Part of a small language model's weights: capped logits.
Each number is 128 + 32 x the weight over its row's rms, rounded and kept within 0 to 255. Layers, rows and columns count from 0. Numbers have three digits each. The size before them is the row's rms in percent of the matrix's.

# k: layer 3 attention key, 320x320, rms 0.15, rows 8-31, columns 0-159
# q: layer 3 attention query, 320x320, rms 0.154, rows 9-31, columns 0-159
# v: layer 3 attention value, 320x320, rms 0.162, rows 0-18, columns 0-159
# o: layer 3 attention output (transposed), 320x320, rms 0.148, rows 0-18, columns 0-159
k8 099:114130142148098140131108076181089113183127149181093142099111125136120211116102127120095161128153167088134125113167140232150100133093152124090170109119102197132085112144189074122150081103087139133147113134150152116104119126146090140101129078144127127103133234121146166145096118169141141076138097129114127106178112121086140168160142106104071086074153119110142087138138176095098077141157159075156120120156150094224136094131175147089117117155147052144080113107133145126106120139152096
q9 099:133143159151115136116189128107186107100141097094099182166162142141122119103142115155127205157136119134107136184175141123110086098180154156104140131151131088147138124116141132096154151123089151153158148106180134108101167151127144125104174144116128090145085101154105119142136133104114097110129135173194159134189088147206138116121124108151107192113151135108117111062087110108091117081092112140131124108135164136137168149168089133112129080184143156180116128136068121175159174141151136
k9 094:139124155123128117121196149140100182124095125094100177086103114172148180143140097091171081186136105133112148142114184086176104143131126091161129117121102093123112137200158153085136165098154145127133145105167119101127105179146170108203094123091081071126156125107077180112126201078117127168134127131095075077108124167144087180145157125126090141119122127115139076106121079128119105113122122074139106172080141168143095143151138106152116107159142161130108122135148053139079110088147125
q10 094:131082117102075101121132150087087114136089118126103107147213134128152131087145088145132180118179160159142170180141124111129088130115077146137155117127137159147142119151124118110134131221149152135218124141110127161131196199136121081108088104119167152140166138154117165164105122110119158213170119208195149136170097121068137127129052094148086101129138127138156151134101149093103072129134115120068120157162124129121140106137122119125104154143163164217162125177160135101139153112122138
k10 093:181208152151125098167143132175138151132109118147039145110096078081226156102171118114107176111188124143078113132148102133133168058195092123091137080077136105116174171109116111128122123118145159128094037141118136146144076101088108160152079141122049121168121142134095113144110135160103136153160122099164141128080137131142084148136115153102057116073087115125076133149048062055120119138095133120135156126122034105154188148128120110144115168160146140152119123122195166172181150100168142
q11 089:144103116159145115129126106156142136169119110124132099112156113085155103112059111121148151135150114143109118115128102132131147153122124125050138144093124153168137163132141059169135094139130102092076091038104073148143131097110166166122164162101167189182142095137149064130143131148145083168097093161124071104110127143156126119105082121082084066148128151171206145144105135141107165113123105116072127110086058124115135228046093073169078091160116095086152114150136147105097085064154126
k11 085:090138166145158082108134147152187024146166163165093131170090138085104094122121118134158115101169083171098127116123142159126178145139133137154164084166101163151144107139135130131141083108106108070157170180115144131111127092166127050121152185133158109162118145154136080135152048102132132129160076134142126155129186080156112096129220107105102088121127187164117127167132163129109160084084071141131083104160102084120128139126157069137155083169136126140151118151143126187132066110127190
q12 098:150091169134115114150092127128176135142211142125141187123134141112091103150116167121160145144104109148173141123079134104137131155120124045106091148172070146117147134137131128155119127106118166178104119092126139205158110010157158112127147154131171114155097159117133085156120150111109122116139171111137190118097066156116138108155105105044142131164191097133174118128149122134113105122134102161060105112088145140139090132156168162138143137108149161123122146074102112160204119128075176
k12 093:105108068129090171085200122167082079086109150217103158084134139117040135102100108129118111127111169136100065084141112059162168156114121171176076112159125102138137069130143123155139121097089099140130143149168159075140138110167135052119108147096151136134165122129166101179091198154073180145076126111106109153127100109082093176196178115108091155106157096163140123125115171202122133112172110176120149137106109084140124071114055154113155106160122076128141146138111216157126053148137160
q13 098:124088170159115124125070137093157109106191087139110173120157096159078100183169137176097116170134069179089163076124104119147084115124059085101112133146147126143123160103127112149152168110133146149119196162113141079128128142119196172147132105150117156116170161101119155125090216153080087157190126080158129141129126104145157099129155112092112120102168146150090102179150120188192085126155055111113135119165123105116127122111138131095150055121130132175091139111146206135126125188100155
k13 095:201107151151127108041147130140126081146114126123091110100120141164116098109134136167156114110228171108129102105153121125175103136150128084113136096090119150127063074140184139111168143117085100114112180128193136109153158156093091130120135098167101142119213094083135138155150097109132118177139120120138091143129206132166158125149105120096116110132122111160149094141175115104155151131138100094153105150124158117132151097145071128119104090098036123165115100152123160131108130191148132
q14 099:080142162116135079210170059141084161072163108059166118120109111167195146150128066204103196128132111133153181174136089191143093161093137136128181135131146103117117116069116091056131146173064163122122042155135115156123143105102108204127108097171106109090117128149109143072131189095112090140176144147194098133169134119108171114125165077151123116148183135152109102138164077115161147153128135103151114155122105146108123125156090156189078121121152111114168089086080116144115079098158158
k14 091:129159183061171091148153193183134111151099119120135154087150138127168072167204153137158142111129128102122092124126108177116155078134123128142072139173043088103075181148091103153127172111120128135150153068121129087137122074160110123115141162105104055084096122070117087075093175107106124075165124097169159147192089155123144122131131133149143067104097161107129062140116165209158106115097092155132101125105104183149151146117097110137157126178096135131123150075097064107127183170104166
q15 098:091108133140150131129130137195150129134099183121062116142158109141111104153131161147196190090127149073096105096127142138107102136113109125177143093144111195154151154127101120122148155073131147166130089152153175110160144207131157167104146067096144076084119123121100162071164117150098186179182123167148182161173073124187126141130182167151112124134171170062152133126170089100111096157187129075108121107203129141143083119091091127126106139070156088135169099153151108141083131104105190
k15 097:130150144167172163090154152195101106064108173139127144127092101145126152056173116161170135137060148129086111093143153152099141133106088098152112156149098176071137204165086149100125114121125093143152132124151147132157187157178144138097129124075101134121147140093089113087130164142109148177120150180148112161120104158138063093098132150108059124181107115082087117059177074145108156165089091208075097182195081108121130141091168103146111137093157118097171084096096129096112137138138125
q16 111:164156100140127047166146056101131111168119152139128097172113182096158065152087148118114196115090158075158138160108125151098157119123099131124082110145095117138156092147176088160118178094155124136130154163090143132102139154131147097166110161049142122169167132150103179076111140120198081141122134123143168061088166093199086105088112081107170125165128199145085122203158098117146111136124159075139135138126166169088138179139120098094186087074097171103117134124117092121095115143135075
k16 112:158089130100120182147061085156111115096211129131142112115137118123116167147103161132088166076106088073143123124179184128139130087166134077158099137085148117102102158126164106084144115054171124140160108167152166160146127120129122134110133131051162120112143152087186091126082084137158119105125166110135143090100139166128109129138154132155084106130156168132079139164128135122117081105190120176140114026149106051142095165144161098130122097128137082150109165093141176187166087141149152
q17 095:133101111056129169132099092079134167196105115129118133100111122106143125107136133095125150072094099166137136127111157094135135132077096092069086117082120147193063134168200142085097140185140140064143147114134129127129176130122103085139121135113172164161101121158151094137069141119047089173100105102122164120129092159180176072166129090075158049151118154129134119168160117116085124123120123154132145186156164178082163120107187191117125116103201164139131127107130148123162172078076094
k17 096:113142177113179086091149075131135100124178107138111165169062079141057213174134122140121132098176077121139118051145185082094158109110104139091077104091105105118085087130158157052194148131117137163166188052079103136101126134115064104142090153134163101132115105179128065137102148120136145143130076125136131120130193172142103092107101105079122069109143141127115120091127117092173083142102159090133128122181118064177148101134122138105065092164126164147154131117112138092135107108066123
q18 101:143179147163123154104126131085198084203142075156182134095114163121126125137136133126118148162102157115145113116131138097098096136099114087124129082115142174163125146100095136110144167145116131180105159115084124129183132167145121157142130132161108103045119108161095164118164177068198171117189096079135120144119099101125152101098084175133079131153049086104153144087069066079152122114109107140112097131099077159079141179088077196146144143110089132142116098124140140176086077124119156
k18 095:132200123101144158105167041129034108105098176156169089127146127172168133099136145160143135157089147094118092087113113097144181147072100129153095113121112131140142102126095103147177141090181079139163072153104100107087129186153149141127181112124136117119156125097100149085170145099143198211129092068142109101099090093125151147087089124162067088177132093147146172102092137103081134084155134129110104140132203120151142162103115111140133080144098058143164088120163157109099121145158175
q19 101:130120119141129045129142180075169093101123118110159097113175170098179102170056137172080129152148086131110138099142140167115090097166116160120137128134209113097086130144169063142087120134139131121183142094096143123122137150151128198088107130122162080141155117158104105138123166138090149132139083129118113094102164062149105135175067166181209114169114147048131137166205142143131092167101144079139124107112152156094151147130071147104181176061132143144133135063044130122128132086134121
k19 095:092139160152091134125093166141083077118138098158169144115150147073162091119136163180206162138106140148129174123162161109137128058136113120102133143200147160094137125150118152151121159103119130120130162114113102135131168109128164112098170127083112133131160134168106120083156140140088129124155117133105149122129171141157072110111102110176092131176107187105144136179150114132132109151128136162137068112107064155052175110103125210112171070208138083174099112093098144105148072084116122
q20 100:132136129175110096155131181157085189111159072141141145190108121125088180128161119157091126164120163148093123086144136109150145163115134124084106082144110100116158135076092138125097102169113110134130157152121137093130118129102108114136127125132085155102144141155094055099113100156117123155131148111116121189110147170128128074098105182139131174157125112119160125105183110110097160136086095133093154162112055145144103171099129107127124143103202179130112182188125183097129094130147133
k20 100:067148146177146069095102088166127095143192119134174135099129130135104104135200112124143151221154148167069112108064123179078143096088123164097134146147094118176158116167087169141128123190109175135142100115056146150157158108150163086139119115146118085107137107123131106130113119163125127115185112150093138166180095120049141081158125131114174146130108116189143094154159131091148162130137101156145149106129143147124116110134146196061110099071086105155049165189128180145179155120078162
q21 106:140103125108139138106121130100084085101059131149093113135069176138112148184125086111169146085109147139074093152107121097165117131147120050147114129102151133113108132106200154160137155124145138154135192191129143177098130111184155173120149123120109112110109124082125090149086115146167129138145098057142125146100124164137079116119198176136115124128086092125108095168131126149112146150091168124117049139147061109138131115075128134128238168146141087134142143153087089079076079124115146
k21 106:106144133138128101117130151120133131100072112144137156110144097112178097080131129140121162136105149101171109140092118116158165140121108173091175145088128165137134135137154137069102162118148157100147150073089179190131140144184142088090178106057084104061119164086130153113090138115188147166128111123160165112188096073108175105144165099097113142123123108120118171141140172150148082155103110143072106165125138144087091152117100118087230175091116121064134163203170115120113089176147168
q22 103:122074081070123113135137163121123137156136103067092100151141147187163154149095146154054122134127094139116167110107168088074105180089163115095115113122089120157076150093172154135125160171178089109074129113123122107137117195143166108191125091133133094136134113166120102104129142126132063141176095160200125100111155175129157144128151207103131125080146157105148162136159151160136097087130169151121145171136091143118095168111112175157199121109096172142135213163117114112050105161218120
k22 099:074129162137101143049094041145111085103116123144102219118153086135161108101199109123110193061151101146103132141150131149135156149099126097149131162144105178124112158119104150119121090114150189118112040163143090161132089125120112175183107149106150063109137077107070181124157108181184135106142073137121162117136186103166150144129167092164129119098117088147144093127087106078170146134154109164093112100119067086101122122192119106085148123137105137148072171144120173106142078120125118
q23 095:092122153138122121174145096089175099118163140103134068097138164108145050102094116136090115142071050160213171106137086176161173087104047087167171147148129097141109135111148077150124164152123099153090174144164149115120178096212114116092139104041162109127115099120177065143124139173125116132156119164184132121178100127144131138093107141119149128123175099162105124099151121104156106152075168158141091137138145182111136143115111115127130150093126109121109122185091093126135113162064117
k23 094:092171104112086069142181134119163084137119138107092130109147139123153096133108158140157124078076130158118106146132125093159161132151151097112074159168099145168131132108043108164132103108108108097096123115168104110158097071150108138120049149059155110093162156118154095057170129136193135104149186089146165137169090157131134134156142143152146140156111137117116077161095123167168154088054134191123202135122130116140083099164083105158134128170120104120173084126176129089086051144120068
q24 102:166146163129136133105157141189112068128085192213087150163182137141112129178129140154199169151200122120154104165120123153102114119107094139115123134089102114200133095107120121182113162130161131109087147154130136097069121164149156176103124097155209125174180124132090132155158129098127101103151100131116107153154108078078153186093080079138172130134152159106127175109112057095159099156138152129146091154096137188091147117116157099169124130063141097182153129130062095088116145147171133
k24 092:127092154155084138181117115088106099091040107113110160089179203165116106109114245052152188082159133101191095140200125146132142174123116166119128119116120082140120151145157127105141141108159121155158159119120101152116098138167130205180150142098100085094167118184118125161093096123184141078050156127110151110101121109169110200096116124130148152091153165128110102159117140083134129167135099133088074113167178083163166074155120142114088126163144087146121135072138156156128139142131154
q25 102:164094109106157176120127112127050114085107125081132069141143125166095168162131181109150114146170115133135106099122124086158139121168149160130145137165137114118085141091198127099169080119152159061141151067157149101130153155135124112190140142156082144094130110107090104088137088154113100126140180101129111114132114119161091097111131150130145128101099145113141087098153145175123098103056116103134118199118133094090131139086097152146219094128115162146096149166110142130105127141145163
k25 100:111074144122088092071167170133136139171128127056158082113122105126150103115080068119106077143128124140212135152182131084155135123148137128139209103110120172133138174162166111070110138121148113162146141106148118060118102114100127175132194117143080101071116143105106147197167115161144131186125138159136187113127203117163176142148085119123073113157157103145118147068145160147149132065117123145114149164117150123081084121171153125067179177180160158167108164156120189081169151203152160
q26 096:104184100096137157141173101169167135081143107161167137178111114149152118110120054148114128110123150121118107144116149054086107182102172040125132102138065174116115125152156161099172130123077126178142162135083101197160196100082205135065123124136186083119089111126123092184137164126127148140168109139127155076170165130157168149105146148085049171146136191152134115098171108038171148119162174163126139115145128147136159119148099132115101134172109156145131125148103102165168115075152160
k26 094:158088129175157155132084168134181175153098117129126166067143147128119134128133151160177169121150099133131097093088101109094097131094132115167114171148089111154119148148146141192105096122169104146137096098019091148158117169110107119107146138156146122076115148137089195106104158058125119093095188085135121177126142154137161122052153137124114119161181075134146104065069123135126114127152117108152098165111177095128163096088127133102118125168156112100188113100098087101170095155079109
q27 108:135164148103138090129124128162112124139126159129122185109155115098121103096097195148108129123107194072119165178156135125172060154106127148157098050166169124123111120134109140075158150106156129093132097136088101104060110074094131120165118106123183151144142104145144122126119130092132079091149098162162130075102133083119135112115060158202214075118180172123081090137163130129143127144156123174209153149108137108138129148155076159142087081113145099200138130156079117065168176126166109
k27 105:115138092137077098094093104166124083093133165177154110098113134138149163167179096141114168132107114113111103167154104112115211138157165119166080133083184121118123187155144084131138091065086117162116053107155149068074114181068071133167141159083094144088175116089137106092101134156133073133098173125143137106156128142164154117177135087182146076149151129170180115209163102115168110123144054083136118103076075107203132157130140143143146114102143124122125098181155115098106132100144168
q28 095:151166155140149111128070134149101103113179082108154132094069100076122137137068081098058111201174098151158135101104190134210123166142098142112131108122164132109094059020157145083108145109105069125099170113107179057169131156094159127158091125170067111120109089104136168093138080159136148173106160089181138152044100090200091128167104163153095094110161115143099159176142100125206110097120099132153151097128130134164149146108087148133150117108121124162136110118105163162164147145071128
k28 090:130125145092126072103127095144140118130139122140158086171133155077125145137119170155183136180118091152126112139070184167175122132109161112166176134185149102177214087150048134130160117140196144184110167147098101188108182151125145078109107146148086115089101120097168163124108120080152140156105156112168092125141067139111139107196106142159122200077124139144115061175145078148147084144048132112141157157147078058126150187102138136128140104123103095156147151151117092106115129120036169
q29 093:118101089148059098151165121136156098165166126100161110195075126100140068108091156137117151143100137133090118118101115191160131181095134151120140129141172117130159105149129115091085165103132095100159086148124076150130138150112055131145100144128168079172097129112141145128100124134101147130070135139122074116077182126168080135130074112151171102094187112164101145097148117105077107098146136111098121132176213076147125134195081098108120169133080153125150135092133123158135158123100126
k29 099:131138109129089150149101176173132094145109122108117085156119157156119146155107157153156159139093136119090166106106113146101131080153103077154091152156101181075181142117126133091140150211184098103165157078182137161096110144124123045132059134098091110126086125139133086066144148120092131120161217082133136114143125166069029108119120152156134155158128112118087127123099083136100167137169164146130064135151111136083147205139134119159136099148129145096094135173101112110015143166144117
q30 092:115112147187077091085108150174198096085155113161132111104087106156108083173157084180170185172115131105184136103080090142140098054094102108143126069120090144095133177125104158134131113126168127097124137108065116163138147050161144155091105086108116108166165146118162138132087097142174076151136095096122118164148113168166102050185190173167099133171132150102073120091116115142130112139158117170236103132104150102085123140148153183097104150124146119126141098107159131154155106122115128
k30 090:178121080165136102167122093126164110172100136181101112140088135112090126134129119162197138149097153116196090093105041105144161118152064178094093164092102160146117125166111095108128105132130101103071142090126123156188148164140113155101123155134093162120136116141128110077142120100198116042154091149123107101137179084207137139106125091123147109093106142119146127130107117088108103123142070134149161126033173115143090164138097116117133162109136105079079177175179128126122130130184064
q31 102:161104152100164097104072045124135113123170122156151115171141161149065115128065117126153100135112117101155187100178128060116147089140136107154129095184203095161086082157135114156149102136151126111130147132133071146136084112123112127080101135120167176154090112124166093154158076143100149149112175117118167122124074101042077087171141156118088131135163142143167151122157149101136128102107156128164187133160098129109070094164173155163117150143092142184153152134161081081109090127099126
k31 093:125086113090097132104111164157096129096125105184127116112149163163157121159119085121175188164179054129148149093128117074178165159098088113081177109107150151185091046122150134147098099085131079130086147170166108177174117154105083142108183105148184194145158183155099204136141146127097129144096118104087160123189152130116164115148155189162115145105115118126141149125136162181133127156156132082105090124144130129083170152126062176139092204124201163137189139131180136140114139154105159
v0 077:158071128147140104133104069145141121092122113103036127046124113174083128138162178179142174122137131152155133094116062136187117132128157157150057148134073146123143090157111103166142111058089110128184142160133134127128095088127165123158180122166143136151177126109200119109118104110140144140122154125165071133128042147160152112136120112090154110087129131139074090145095103128094134159159070130075121142115140105162091074085120154146040137171131125112154092125119096109135135157121148
o0 088:148124115118128051071131175153132112200093126122170137164123075115087166084107147117122127149115130104121174134149145072079125096148099123129147142139162087129137188178131169106100144213158144099120125139178114116139209141175057116128104081110116072075121089080126151093124098122118117192162091169048132123126148106121136114153155125171105144216128075079182126096139116134179130101120163097170109184121089118152117138118121148144177165093078099157199147182154134093080135109100162
v1 086:173163145130117159182158086144043122131169095160152135160181105124112156114124176063102099135110106115097128076121102111144157091162110131150101153206124105163147110135106141132160130121132126127058168118108128076162115159134127096134162120110106177134152159131129149100110175104118089162137145037155129139110146105130103104105148079146125071126129125136165118159101158150109167077110191139159136191176173144101146100113171169103085143145113060159165119100135120143096117060088122
o1 083:071105101121197106101149167128153097119105146161169139171174117095152158104099104143150166140118142127144137180179167187113152184128131168099154153059165108137113181128160162080177136094118119100168130150160091170110104127140081141151128150146196116189155125150117090120120127160146104087128170146111187105097127109106123156099082153133168176150165180094093100088117129129139083114160168149119052112103093094133161122112140118131101085111172170142151116172113156147130163158215093
v2 092:119131086116112186108100112154164162149161149125119175105154102184169156091124116151142195087139147135034111143168068087173167127148105138091094176072110174107142062193107126123165104101140099095143151084132144089151166112094099055153120121106190121173160123122097127095178102179153172126095181100149081110132134120120129135112189131192100097135140104149151137159141106156174205151182108158116177130123114123159178147137110129130122161127078124124144082124111087098129100172098106
o2 091:116142209158103101143143150136113130170145151094124091130081168065090082119159105177112096108088183159174154189059152161123116104087123070105113099177075096159174146091131167128179139122146111141120105118072099146161130141126149173139157115146070129084163157157146155086125153106162115120243100124076129135119125143169093119141136099126113185174114137182129122115147132128175141122186112104144081189125138122121097170117127066151087054154177175116118144143204107076114097117146093
v3 087:085047115142121080131172076129148130133149150100128108117125077128136170134146196117139122118047186127172098121108162094141202067157139120124106127139126090118187146109185103161180091092121123103139117147096104140081109107088063081079130155117101141132088121093211132133152134106104122170216118113134097106063117118135137155145172111095158125144095091076096080086105130111077094097132104162147131108157111117207135056072152109129165092145103151186129165104132200156133086174140104
o3 097:108205128116129138127132159156058093148118104142073142153165142134184086094094091061125158123198086092094123121160102198083134154103099115135179139131168179144107126174124132079117138142123172146095137140194109131097134139121144100158119113091135118080131052086054168123121103084167194089090101208122118108157149130096132142211066136161123134092219129089078092129149119163151058145135164130115150160149074143155150113144084119139093121144148048103162163148164099121158157044095128
v4 077:129127111113146125108161080149204107200176121108144185151140142191103120122163128078120099103136136162142150124130066136159180119095130202129205115119094128120220067168155124031144118124073099115124115109153157153178107163080107167133120088110096094088093083175149171118185101134113097195064154117172093122125125131153155115193173101142171159133128162166156116100125164136122141099138151135125075147128145091125103111134160188062193157077166077095104129111114154187091111093123089
o4 092:092140184117108084115165115173095120106159147193155167101142113123164143140089089165128192122101157094058121087192218165155120096115079140146086122144135149117149151117147135150162181111176151136127150114116108110111087173153154160096077141102149171107148128115094142133147160044098138064144133126121153126132103123142115140106032070186138101137144113040077121147134063087092087141173144103119104186134127142150215155182136103127137129103146148158155096136149115108093112116186187
v5 088:150138164157173138102122116162129145163119126113108118159115132148104155121180091142091141135124085126155152135137160065141163145119080099137145149148143102167079152085169189130179091136136136156150171109118128122072091125117166151175131085095119098090094140131069112165161070119151114123166133152128110110139127148131147109096116138074129076167082104118198127092080143152137131030075107115137122093097120129133155220152171158150158169106084105152084141144208151164221201150116186
o5 091:150125084098118083147181158109083107110142147171121112120107141110150128144152156160140169146113134161148093139105097157116093118089129140090120070116162179138196119163097109118089121113128141161097098138134157135121181100116116081064085128130131095161143084148146096112121124100112096081080090126121181201133055092127155124161110133155082152133116185076125158131174154061108120181150161138132122083122119094098122091126072085132128188125132121146143076124091076080074067131126091
v6 091:095103172094062102114136120097103136136142156068121133127128098094146144101118156130078151116134161142128111129105128138151148154184145197075186186180158148090152145120146109099125109147138135146114152109076163127146112145127147113093164115101158107101112143083127141200137158201161094165073107116110150127194142128082097159077129077130118188080166121104110155089155145180125070109124089140127166130185153127096101096119111161098116141139137133102117149132133200128177092134117120
o6 097:104150162150095095105120152151182155129178133159095125102124104109102048100143098152137117141175056127137137163174114114141081117112116147225089140162136115162082118074150092088109126112128116078156120199181136147070099118118132172153099117165137096109155120164205106142199115156175145118206112182137149111107150044133102138153102101168138156176146175155076080113147103116114094132138206070134128046115113138121171127123098148094114080135122173145158079137078115152178146152108077
v7 090:109190093191095195156108162154146130138115102143124137120134126130118121108145089142134183103176148183078086101150104112131159073091125144100119148152155132150112087135086194175098090150068130100131102150160121157075129147131118110221099074174136111128150115139065116128161157089176130162103187108129121067177060127089114099162182117182069106116093062152131147138151100170126173119199124133116090178102109119101111088096119147122076144136106123073120086097115064109119117115113075
o7 090:169137108129167102131115159085153104157109159090115076113086153105118168127139167082091138144047101131113166154113112082137085110122234070202173085115103105090102123104132167132108111104135121169142186084096141134115168123104133125120135208151059126131107150117151076083114125153109128069166062100132125182092149127151147116137168114124162137149159120150120110122105135144139090097083072158162127092137144078138133165101171123152154119144163149148163097195150116083135121133166147
v8 084:084104148078171126178083114121139141120128086207148105079102123166106174165157178178118099162065096159148136115146160112154073140118151175131181117129141100158111130085153133086138101130177122150147128123107119166081136170101186148177201056198094132138088191084111132125144157126111100114149105136077189113155058133096166158124153111069113120124122118134130092107105100161077117117133138126150179123155110140111153176129150138076129111173131080088154131127140144108112088156111151
o8 086:164111119160172180099177121139179133161187113138098123196092117146117120122092089126080149141115083105157126153087090169120187112120105132085109143113098208103144158133148139160102104122051150121099087116139099149169131086180099047111101162104147117153136108101090111148125122124068108119129177147177072119171172178071123078153159134154056119160159150095103160072197123085103074105149170172142063102108108146054123147138178150192139133109110117124089096119143125112136152125080131
v9 084:159123108129074127121114190072139152187142070114121162162146087183072140096135191160126081146128103140174106105118134182103151107094148132162146088119103113122144150118113160182123075045135073216151098061078135117144100107150166071093129149143199110096156123167125148159070107106157127137131159119134103130094162139170100166128102055139138125096152142119137133119110130121150107057095135142127208108102143120182136134116121123074123086178053114130171120148085149105124131162155137
o9 090:122063091176124087051165094155167123134097201135124108111106107085159137139132123067154108106190178145138143121137115148142158098114165196145122119113141146159225135114157082095188135216105160096174126156152135179138112195127142101124135115106136040162135106109162148163131108179083149122156093128107126139111164107172162144122082123162135148175176152113118130085157107095091134129149131071180125157136129165137176074120081137158065144111185142135106129120154138128141129140123136
v10 087:155113173138162137122134105113079133140154159151068091131131133212114092090145163121146166086129114088149156138142163118074139136092072154119135142100094113149113118092099151113174139164166111179108199137106106162128154125099118170112108125157086169139148106144112096147128128110118109155151123132069090044168142148135137140191098155153092185098155120102104131223094075105118103098143127098079135135151134119141143123111150102118138116123071153163099141169122164183156153117114179
o10 093:132121099176126104103078131132150077119116144109149098140142122095184145166075097123140152124147148128137133137158041142152108152138140113127137122115183102152167129116124094158187108113062113121115103111088074197093133114192101122140169200201111142120135147112145097083148059160095104120156095122149100157158117141101113139103130120122121150166103156062186085076140156087091130163105092169164115145125088139097094184117094127060109203098187102097183126116199150112073163154147121
v11 088:187154077116160170228117126098091110117109100136139149116104100076119171149159145147105206111095164100138132131147093098122130184133161099128110091183169083117151136077127137146153127125126099140098148126109129132132129172106085159178070113076135156127148101190120082092154117112124101102153122086124113165114093137157097130092122157120118142133082136092108121179118072190160151113097127148134120122110127077187179156137084119124040098142121097159172125130131106140062119161129167
o11 085:138107108116115148118112065137096108088077155055119051128125173141158144107133094162121124099130142106125126183077135081129128129130126166150124145094113092122094071139193114132101122201122079094114208165159117095126100101111110078136171109148161160175087139120146085050098115162098137113125196149120193134151146138126104121152135131167102118142100116200155133130102189090116125053092101112112141128157123143062127100145138196133170091154121097030124141158109125109078100136118096
v12 081:090078099157129137157100152134143086140158185113134164134139142134106107096082112076106105197110209145154100122181084082139098148050130117160169144144127149096142091126169176117097103164096106151089186126125100147123158142136186119159121127140100146117155114132120052114153113124134131176080132124124111109153129108138126108124143190132170140150139154098154172180068125056092164135151101125106081088160082139094154132195136095176092128168084163074180086126115126149122134107127196
o12 084:095197124122081187121156130128142092129113082114164152053113118114098131111127148124126125111122095095098122162071094133080107101146171130095104099166117083126144097140129126142183082146141090102150034061106163100158180127159132149090125140105118089114083095061135121188115102105074164069152132145146075138148115159119151120116169112095114129158124053112136144074175126214129081069076133124126230180127149150132125180134145106118173091093121117157133116112131063106159117136132097
v13 080:142158089173179158158166087124110049091110106129133182088152135150070132160141179045121147130167125095147157097159097093188161181068120158102110137142102147196153111076117103123117129118147135102179081133103083147185118125121127147126184118115148186165123117109088163131168153108144140155113117132068103090104185143129140150116127093136103131092162187130103143239127105188166135152111030137124140118110159095150160128136115082060116099105141105147123167135129116134141095141112156
o13 089:065057094061059100113128108150143149153083137106122122201119102088170173073170106133129093131096155130133120120095111157182084153141136084225139119123156120162124130156176131169112128066092104119116118123095106146084121142095049104158104082122177098113120154100115194091072150130143130110192102140164110116225065093175113118105115117120117080181129089114138143093126145130108137094126156053136133165169147088132072105171111117097170170139134160103165182052163114066083119123112117
v14 082:155148073133131150168154112178167106066127140126117136187126166090102115147096161189115126215129102112106181142101097098104103125145185114150144159179109158126116137098119140087167150111136100161116070188125115182165110210092186111154101111122084095133159122174155101097152139157194159128111151097213138094049119120108073120101105164109101107124092136107194118145164101146149098096111135106117126104148110093186113127142158108124157172142104143199132121115121086155077127139130075
o14 094:188093112130129167101094142131135114144138116065135150128142114099126124134105108082192092084138149166113088096148155119142144136160152110148101129125114081126123089128124142168129119146147159158132146068121117115079146067134104152173146197146101201117110129152122137197086134127127097165137139122080100147175124129118147103147172159084132159134140079118161151046070166131011141168130116152124214208143135130116132116113131208157149111151124139050111138113141149126148155093133193
v15 091:067149161129134080152140130109189141112196088172116104095086134181092110112126100118111083162158125104117117158162120123101103102108113152082098143156135104161156076139072114118177139108123135123080149100089119092176117119139069117034107162064170146193135150121087178187081135124160124152120131160098082152102132157122181161139136080120132162110162140145146143141154098198130120156129100114126142128103126178157051114099120081127137125077108146122143119161160109123153103165136134
o15 095:128110136140116129159122158130125109158124112091139148126098119090140167167098151135139125147165191144078101150132150160164107134133134167158214096095116148099142193098173141089071142141126145140173116138144104151111164136148165103162091113124102083116089103083165163110125124052137131090168081075170116163126194097173138165079138107140149141179085091155121156109092113064155139141124146098132161212099156112135173079165137121131150160120104107130086131155084111053116176107116201
v16 078:136139094121107156173128127162100099139131126063129089135108126135170197125122097138117123140140142140122177119131186085103179158097126107144141173137178094135140130132120093091097097149121157245165057111097159179082160116120115127134128112082104120146074120142179075119153115146130098057099186058125167136117109140150101099144070082123140074110073171122138126143122103198131146144066136151104088111138132082136092111077202140182106140104116168087102097096153118133143106146137174
o16 088:132146130078112136128119153089162142106069152180120118078168177129091136099152102153074119125149098117118113167123101077081094158149153166033028143130127159109114137119162132161136055120125125123080180156155120141192146092148072161058122136178133161117137149101091141146148147130157121164109150185101101131122148101123049138094190234081169129073173144131129141145130151149111118100103195129052141085103134165129137122148088136118148112149116074184118084162172148143106163118125123
v17 087:184176142124113166163111201127126092135074129116074134100116233105112176109108085112116117118085210116118164118112083131108086172125111116144180113187158134148214108151121075117157200142112149115112153172125122084191160108123132097134116111100098138090118158100156114118104132156092140098176104140177156156164140054155095125166158079137175146109138107083091135154136126140157176128126071072150128047159137161142159096132093126128149192169135077156164138163100128091110104095176119
o17 092:124118060111174129122147081163079165113100122107168172134128130171134103135151123108119153067187110136096120216128178086162154151163044096029066170113094139077087106103101158161122084094096097081110149123177137117063108146084161118179116116139145126117139139181148165116150176142158139169092176103119088112088133153111167155086106136102107090181138198224174094099068150130090119147154102163090125175129098094168109102102181147168128084073176123131064145103138130159104135099111117
v18 086:049152209151081111157102145121115125137213128147109109150124152078078129141136115166116149162125124098155113150144126174154108161141133149128174155144111137160125127095096124087129121191151167193188129153135076147065158134141159121087153066121127143132151117122144134146154102118167073169178204134189138156127143081109156120156127119110061094175161139129072127080159108094128132099142116140115122108175131158134067148132158127102171164132126124108096189142104165092108109203181082
o18 081:175154118122129113118145109160204160152148174161115181119109108181206079124166114178094196129121120148102136133125117169131115075165078140171076101098168144145145143103124142135125106105134109129130079113183168169133146085103164158179123143112096061137083165091159113146142157084104132130089109186131125093150186060145119143153114074192127109127125152085072119093157117155126125123102091126125127065127143137123154106171109163115048093133149132170157119065110104162166142110133140